config.yaml
num_hidden_layers: 16
hidden_size: 448
num_attention_heads: 7
num_key_value_heads: 1
head_dim: 64
intermediate_size: 768
vocab_size: 32000
hidden_act: "swiglu"
norm: "rmsnorm"
norm_place: "pre"
norm_eps: 1e-05
positions: "rope"
rope_theta: 10000.0
rope_fraction: 1.0
qk_norm: false
attn_scale: 0.125
bias: "qkv"
tie_word_embeddings: false
parallel_block: true
extras: ["capped logits"]
init: "uniform"
init_std_qkv: 0.0256
init_std_o: 0.0
init_std_up: 0.0256
init_std_down: 0.0
optimizer: "soap_variant"
learning_rate: 0.00501
lr_mult_qkv: 0.5
lr_mult_o: 0.977
beta1: 0.95
beta2: 0.95
lr_head: 0.00559
max_grad_norm: 2.0
warmup_steps: 200
schedule: "wsd"
decay_fraction: 0.639
decay_shape: "linear"
final_lr_fraction: 0.0
batch_tokens: 131072
max_seq_len: 2048
doc_mask: true
train_tokens: 623100000
max_steps: 4754
dataset: "wikipedia_en"
Each number is 128 + 24 x the weight over its row's rms, rounded and kept within 0 to 255. Layers, rows and columns count from 0. Numbers have three digits each. The size before them is the row's rms in percent of the matrix's.

# o: layer 11 attention output (transposed), 448x448, rms 0.236, rows 45-55,109-119,173-183,236-247,300-311,364-375,428-439, columns 64-127
# v: layer 11 attention value, 64x448, rms 0.167, rows 45-56, columns 64-127
o236 109:171114140118151096106146124144120147150131073133124103103100102136128120163139152145119115116111124059150183135080145141131133129127141103125140131143142144124124100121159108170115112162054136
o300 089:124127093125114143118110133130107110126177123134152161124136138104117171117097137134128113152160133103107138137159137144120132116153132128136143127102114102112130123133064165088144117145131113
o364 087:119122151120110132145165092097145104125113148138112131122164139165176115139105109084120132111138145154099110134090136117135121151123161112121072135155100142107092088141096135157148100090155128
o428 104:172122154152128140098123145111125095155118097155137136152111150154103140084140109085129109116148098134150157123152098100095138079096134098115113127132120120105121160135113114162151093162123157
v45 100:146202157115156142149119111155139106152113159147084160114113140164130142137154087130112139109093098109122119170126123128122072106142135133149092164114111131088115160126124159151176112136139156
o45 100:118148154171126146135140157095147103097161103160139108101135109114157144187092132137150119103109129163096136126136151129146148098109109113138133121157127135121108129114162126131141092137134141
o109 101:145133109117125130131105121131127173103092161126143146109133155140126146140128142126092151090133124153169111134128091114137083193117119127136130116139142124140145133110074160137103121117152154
o173 106:127138126087115137104115133151131173130115162090129163111133158137120131101142155110085148124155130115144088113095123121161089144120104174166132094111161106165153114131089158166129107102110176
o237 108:129131152160127107140139098178119170134113109124142138155152177144136144128138121153161165140129166120164112110117150152085127065104157127118126110137111132160120109155156134089138145109130170
o301 091:108123137119132155135127131143135177113128133135152122117138084142102176143137131100131114107164117120108153117139109106122111106109125120152122163119138146161146087112095140158104071148091101
o365 090:095111115117148123116165126104117132145113123151130109154116115126102093091137100149113097147127116156056131109125129128129128178163127124082079140142175144140130111089101102121119134124135111
o429 101:129125115107118106138112168101158138112120128105124119157131139094126134139139094127145159175100135137114107161105096166187114125165076163148202108127147088133104130087156132102157108132159178
v46 102:143134056131138134103132128111145124065153110116132167090142119112113124141148098092138169141102104137131135108116092152140108169074142156105123161179123147149148121133155153123124137097164117
o46 092:124149135163164075121130062126109182117139151149107143125109131186142141146076155156119108125136135148154130148130124133099145150098142142125111135134146117121100128063113093082141139130108143
o110 111:089099130097120153104125162121121132154113116113101145110111091110134093118126140127143115126152103133113122126127142116123095164152111147167132094135141107130169121139097160169138100129143115
o174 107:118112120088115139142116143129102144157110137102143137112136113116162125114150113075154129128117109145095142141117178149116101149144097112144121102131136126109159114133120132187154087158135105
o238 113:139147116129155116121115110134140126117151148148126170132151108175157121098180111107101098165109134142143108134150155137154117109184131101152126133096136124135135131155129136127157098107160120
o302 087:113111149117134156122118154120111081128072115083084132191115153103179106138137126142127166097123129152100096172128131120148124126113086126127170092139125139092174120127103110155100111170120141
o366 084:182095106155126143169138148106153111168131140122142088110155129127136142146159149134122121151163156107169147113121077131137166123114155125090126127134138134115073134122098105137097102106126124
o430 107:155121118078137111128066172115148089142155128101155109133114142082118124106130134120165140109088089108091163135157124149122112133141150075114106093124112134149107140127119126192120123152109111
v47 100:120120072111112097125134108121123159129077125162136129137111115106143108149153133123156141095089106126105193159122101113137178137179129144138133114135159085143115128135174215090121121117149192
o47 096:139096148130119119125126114140157116094153061165131148166154101134134102124146141151117132116134098150154095137132094122108141137112178177128165092127112120113107119121128118106132159133126146
o111 101:094124156168112102110116118128134141137099145127107130107141138127122141137150131102151127148114155133080161127131083133119126129111056129127115143154133184130149116166114088146121077142093142
o175 107:079126129130102122151131105134134128158102169118121129093125133099130129103134154118123146132139142130108142119134139136161154148137065144092132133108139183150160126144155093169102080142146139
o239 108:153136119111140142144157128156101153081138099171142119123107139126153128147123135120125144127109144095100133135081111128081130109115180104114158170053133152100129133130110156166148145138120135
o303 095:111122165140124103152118138107132139133105144118139110136122136154108124145161109102131128126122176123129159121093152143131097145086083105131104129118145162119157122132077055154091129167135123
o367 081:117134162135139117133138104123134103120119139100100172140149128140103091134130114160081133127128128160134087160135151146128136156129156104109111122133094108101132130127144158129129129080143121
o431 100:137163091099132178169122128147122139172143120133149132119138148081132104089098126095152117136169111078144146115153117086179140125150161142144135120107107133158147142081155166150097128139195097
v48 102:142095126110113101146148124147089130130123111143123126087128127150132118131138109142144118096132142090104137121112135155065167104143165128121103109112119140145128167108133083167121131128152119
o48 094:128137119134152149091146097111128134158151125113123113112133186136121125158133098105139149140169145150090129111106105090159140090126136117159155125133140157141161123187124110168111142123129114
o112 092:107139134151094115135135118125148162150099133104133131118106114135118131123138112151108098109149171140088129145116090124140162105077096110148141133118098102123114135151136119065137123115119121
o176 115:083128151102128125107113092125151135149070156117160115108134097170113127167113144129102121124153128103108149160140134141147159128138070116176122157144155073117092113134106141077116116081143108
o240 108:124148135181164095131137140138123102163129095147120153139110110105111119129078128127094155085157067168145139167162123111129065180150137121120135128103127106111113186134147129103101158095141143
o304 094:091113157120121129123086117106172120171086148134155105143100123155150128134087129147127127148135155106100169158147106127149154171127108159144100176113139081131187112119137115118142136084113120
o368 084:122092116111150157149140138101095174113176104194133140159157131139137086112117158109100112146101127119168121155131156136111088120179146138087155142095140147114114131073113144162156126176059137
o432 106:106136187124130129112124122126157085073123185129113135126126107094118200145094160129102100171142093085145109153135142204145127138167097176154128165126143127140152108171113148118119126130137126
v49 096:156147148131160143122090129151119146152111131124170118135178126117143122099094126144081113119098142143128125168140143098121118107123113085119123136103134095119110108117170087129138078103130156
o49 102:155139117085164163083122113132127072133137091112154111129118108122133134112154132126105175145125154135100092133143124086168116188119138151187123157104108105083102151127100146110141130149125125
o113 108:079100140138147108179161167109126125108115138146111103085106140107132106148137127125133086131138151107148152121113145082128138133134114141102087139177122183121153117133144144112106160116117197
o177 100:098140136173131098162143162106112139137092102129133100119094120089146111140121150114114066144118137133129145105108144097145137134114121124097107128121115197156154149137147126123110134113181179
o241 101:123154132147087105130163142187153144141152117156150188139117105122090140142119143113152131113109120112128152110125091125115135119149175130140134130097126102127119136154101119140144151123102113
o305 093:109096116124116152122138173094150098135124148095067115111109163168123145125134117145144115116133118108121131078117132106155142112110142118091139119138104104141126111099133109123143128168148149
o369 093:124124134105136115129133103132159117125133130102124111109153120133161164125131144137152105141117107144145163163126148125122114130120134180125127155122169117116154122167103157137092127140111111
o433 105:141142120153159104173165094132118107109134122130142143149137131129119152128161181150124122129071129140086135114106130153128146104111129122113117104115155136151104150145159144171140118134159127
v50 098:121135112113132100113095128160079122176089139155115161157137134114102143142151125142099120180117143144098136111140112155135128152152130064156123108137150125091163155143124148128145140116110165
o50 091:060152149150163104110130157130122114120172123114082114107154135150112139116147131106128134147115133122122103145114080176123159128171093125140109116155168114139105153098136158126172161137109109
o114 104:164137131120093135166134164124128118092198105140138119126165153122142109109116147134155142111105078111151142121100160077139070135113132122119117135107159138140125168122120119130094076170138087
o178 105:190130125117095132160121133145140099092166132157158115117157148123163102108142153104141131137099088159146161119134155122149051155127147120122117136121121151161116160130107124110096153136140142
o242 110:074103136138124141102131140118156155117153166135118092137092184141126118152125131089123122131148111136132126129166123101133119159125113209129154198125134105128138090151153132147176129101145104
o306 098:165125172156111130113101151116166118038154095117162146098124125110163130115121146154145162097121109111150137129155176135103089156130132099083112125103141073159129141137125127118143140125105127
o370 086:109129108121142122141115141107126119157081131101132134138110134112136126141073062108135134117100188143122128137128123178119205130124137124145160116135048133107132109157115126134087082101133137
o434 106:139140109111131159142136076179149129172111143136137110107162138142100126136106184150151134136150126167132155128113153087166060127123106097126103120112113178127142115088135139127116146132137151
v51 094:144123130157125134149207147138098127089130169133129147108101134116102106140114103140133110138101140143108115166130062122133119085131127127143138150121164109147121107117083081152128115111154106
o51 092:108128106110123111139156135179118126114111187114091179130154112129129177143144129086117123146135142094100129123143131131113124136091134129122114115101132082162126107121141167093167147121120149
o115 100:086132089103132099137153132122118164120115086093135139143100143111113065130109129154140130141105135129139096128122152130133104156165128093181130166160118141112159131116152133129123135148137099
o179 101:086107098125113105132135149105107114149141099069110127152129129111131108143116159168123127138078108114147120135155128119170074148201119093177140146151153140093114129110122137139114149152131098
o243 108:150127095103165140097110117123127119183120121147128080132153159139165153119127097139137136093166096148113109092119115144143133151073095130114113119136146138135135151125127162126098159141149135
o307 089:114155136120135090153135129112111127065086114061160116124112118099091085130116159172136150157112082124121116160141127121123109134172138096126164147142128115077149156103155134160146110151139142
o371 083:126157183122103137133104129134131143136133103169110117134120115110149135108128119103146113144108133166177141098142111167169162129107144183115127118091131103120134107142153116137156100101146142
o435 102:141128112130165150177135154110100085142165116103133134176120088134123192125148136195182101151112165144148120136138059112144116107136110106148143154143151144130120110158093139191088173154108088
v52 099:131129163129130135131093118130152183129124153136135109091089107137137161113167142083125145117121086169111122158118148138135130115135077155076112097109138127150108111106131182139096118108137175
o52 096:132097167124085122129130108134103140163121106111153167153103158090143122136134145151133126147125135157133117147153121126163156090117122110160130134106108136105085121161178178122118164124134101
o116 098:120122138123121172111147100111138179082129124140171121100176143131127093149117140077144102112110118081156120094091154122112097153151123115110147137156112141146149117111151125112118096175110118
o180 105:107101148114120149131148085110134125075142131172114142097164110113151135172119160080166102094105135113134154103110149113133118180147127134127101129133135135130150130110118113071103097139134121
o244 111:110138139128138095128121088130114144132131140136132117165131159124154132166092143113153113131134123119148102110116119122085145131162129137164157144125112132119118114148116130143111101094092094
o308 096:118098119121136136174062083108111099099134118128121173150115129123111128128141132095127118078093083130134136144152122111120098133181142103128124137151131120106151138099127092076133140166146118
o372 084:148152107157136143133139214178116099135140134131138161114133160114119141094121068160102168137121131109148114143136139164142138134096140117149146128127151140129074138128122142110155141119118141
o436 099:122088130140138160126104101122091150115135184145080145110176119197151117138137142127119148126118185120105091139138092098127124143093082154114084146174150126116142128099148161120133066124131135
v53 098:140106147134122118094070120162158170141111097111133062129088116137157113105131136170128142132145126142119158121146114119166058152108139147149131057128134135140125134129077149157125115110111168
o53 094:085104134126154127161171144101057150143134083145152170134124124132120101139110126111114064127109139141174113142124124177153116110118143132109063158090172142137131124120141126156123155162105123
o117 108:193121135152121102108133093103101102134132143115074127083159111123121177123106142154115135172156105115111165146145112131111145169151150114112161114161102110139127133112098127108137114121152151
o181 104:170140108176119107133118112085111130121114112111089095090137092143137188118118108139119091144145096147107137117126120146107172159182113132165127106155103138129146140125125125104112141182150178
o245 106:122199152144179100139124105112150119169147087145138137129083135132133149130139155132151128113128145144137155128135132099127172116113096118118130140095156124128124119141141138129139144130163137
o309 089:219113138143120106140151111115105157120151145153116130168138110119129135129115128123167096124129099121158153132137151144104146128125129131093173117189100129133146143118120135105100151130122126
o373 096:098154146088152135120127109122122147177118149142164141169143169110117067138109118111135114144113114138108104137126148133098094136139152140116121118090071084106144094119117101157128150105124154
o437 108:067136134134108140149106141132116192150127136133148128120113211188145152126093096115110103153134115119141129131115102131101144150149090124130108113124142128115148117116103096119084107140143147
v54 100:124104088126117127096146114120160100185170113140134147124165125142111115106109133184092158131104125119152132099125157141121121116100136102148139178173114142149110136120132116133123193122133141
o54 103:140146129174155157103121123136129103117105105147162125155134092134106127143100116108108056165152118092124096123149127169145147085136149154135113125109153133129171111123097129105135159151146118
o118 101:124084124165147108116173146180131125107144127072100106143139113116140127126148164068141132108136079129136127127121120129159080102128134156161130093147151125131118167101135126122090168137106176
o182 108:137145097140124088119146106129125105075127122085095123142118114128137119132115132118142149127139112137148117136096135108121118184172120153159154103110140100102126158138148121151097150121097151
o246 105:100171091121126102137153153108138159122147123166113077159106132087129113132096142121141150123126116148144102123135142142145124161097123142119125113128162157081097098139128132127125108108129128
o310 089:138087159180110153123161104135096118155159130111086130135108140119134132102147150096152099111159137142141170133126159124133101124125101158149147105121159145127156126130108153143136162132130103
o374 088:124136109110153154145113110151151176119102128137156125102137133105153156129123116168093138134132145126107144127104135121126176117114091159113120147165138114148100086117160095127167122125173097
o438 106:146151101114111120146113161121101167090137114155146149099138114140120171134134130139149188115118118124111136129144121121144099166142136114131120130117088089150127146162132112133147129148132135
v55 101:124110124137129110111134116152113150120144130090159115148135098106171138116099118174133153118184164149106136130131125159097135132136181132131138133128140122100115147126115122146092182088112123
o55 106:119085150194131120111119148092174184149114143094177151135145153118111147149089163127150153124085135106173128135143143125077129105129165193154130123143067152151144152140104116121119104145144153
o119 108:160194116125108116096162111117141063153113151134115162117104149101175147133124113085131134126162092131136137125129121112161126106145099137114108156076119126156142142116168118111147140104110116
o183 107:092151126131152106104167094158159102131117151142113136121114168141149080117130094083122159098127108136158152120101104106139129129162117104092103167123145139143106137100184095107125130103116117
o247 098:134133113152111164135119130153144144142109182133134087143149159123115114157096143180122142098147127126136124152119148170116123120083127097138121141134129117149094072166087120120101128171138090
o311 093:136150120130164146125151105115096081150161113115121150087118107108096113135134111103107145107162113079128147130100085123161129109097113138123103174101177149173106151135173138112152119116129144
o375 087:107116115090098160124167144096136137095109143119128078097154133140160131104139131101121102157126132157090106125146104134124131120107082115102113116104158095105133117121127147164191128086135121
o439 110:111140112114158091159125119170178141102130101149149061121062153150102112136157108106121105140099136139123117138106150111126150133147093105051126100119098148125126143119167164115076160139086142
v56 096:087167098144145147141127132138121162141097071152140103150130127084104087151127122168092119104114123125168128145125089120126093128138086111148147098093149124144129133116081144193122133094133087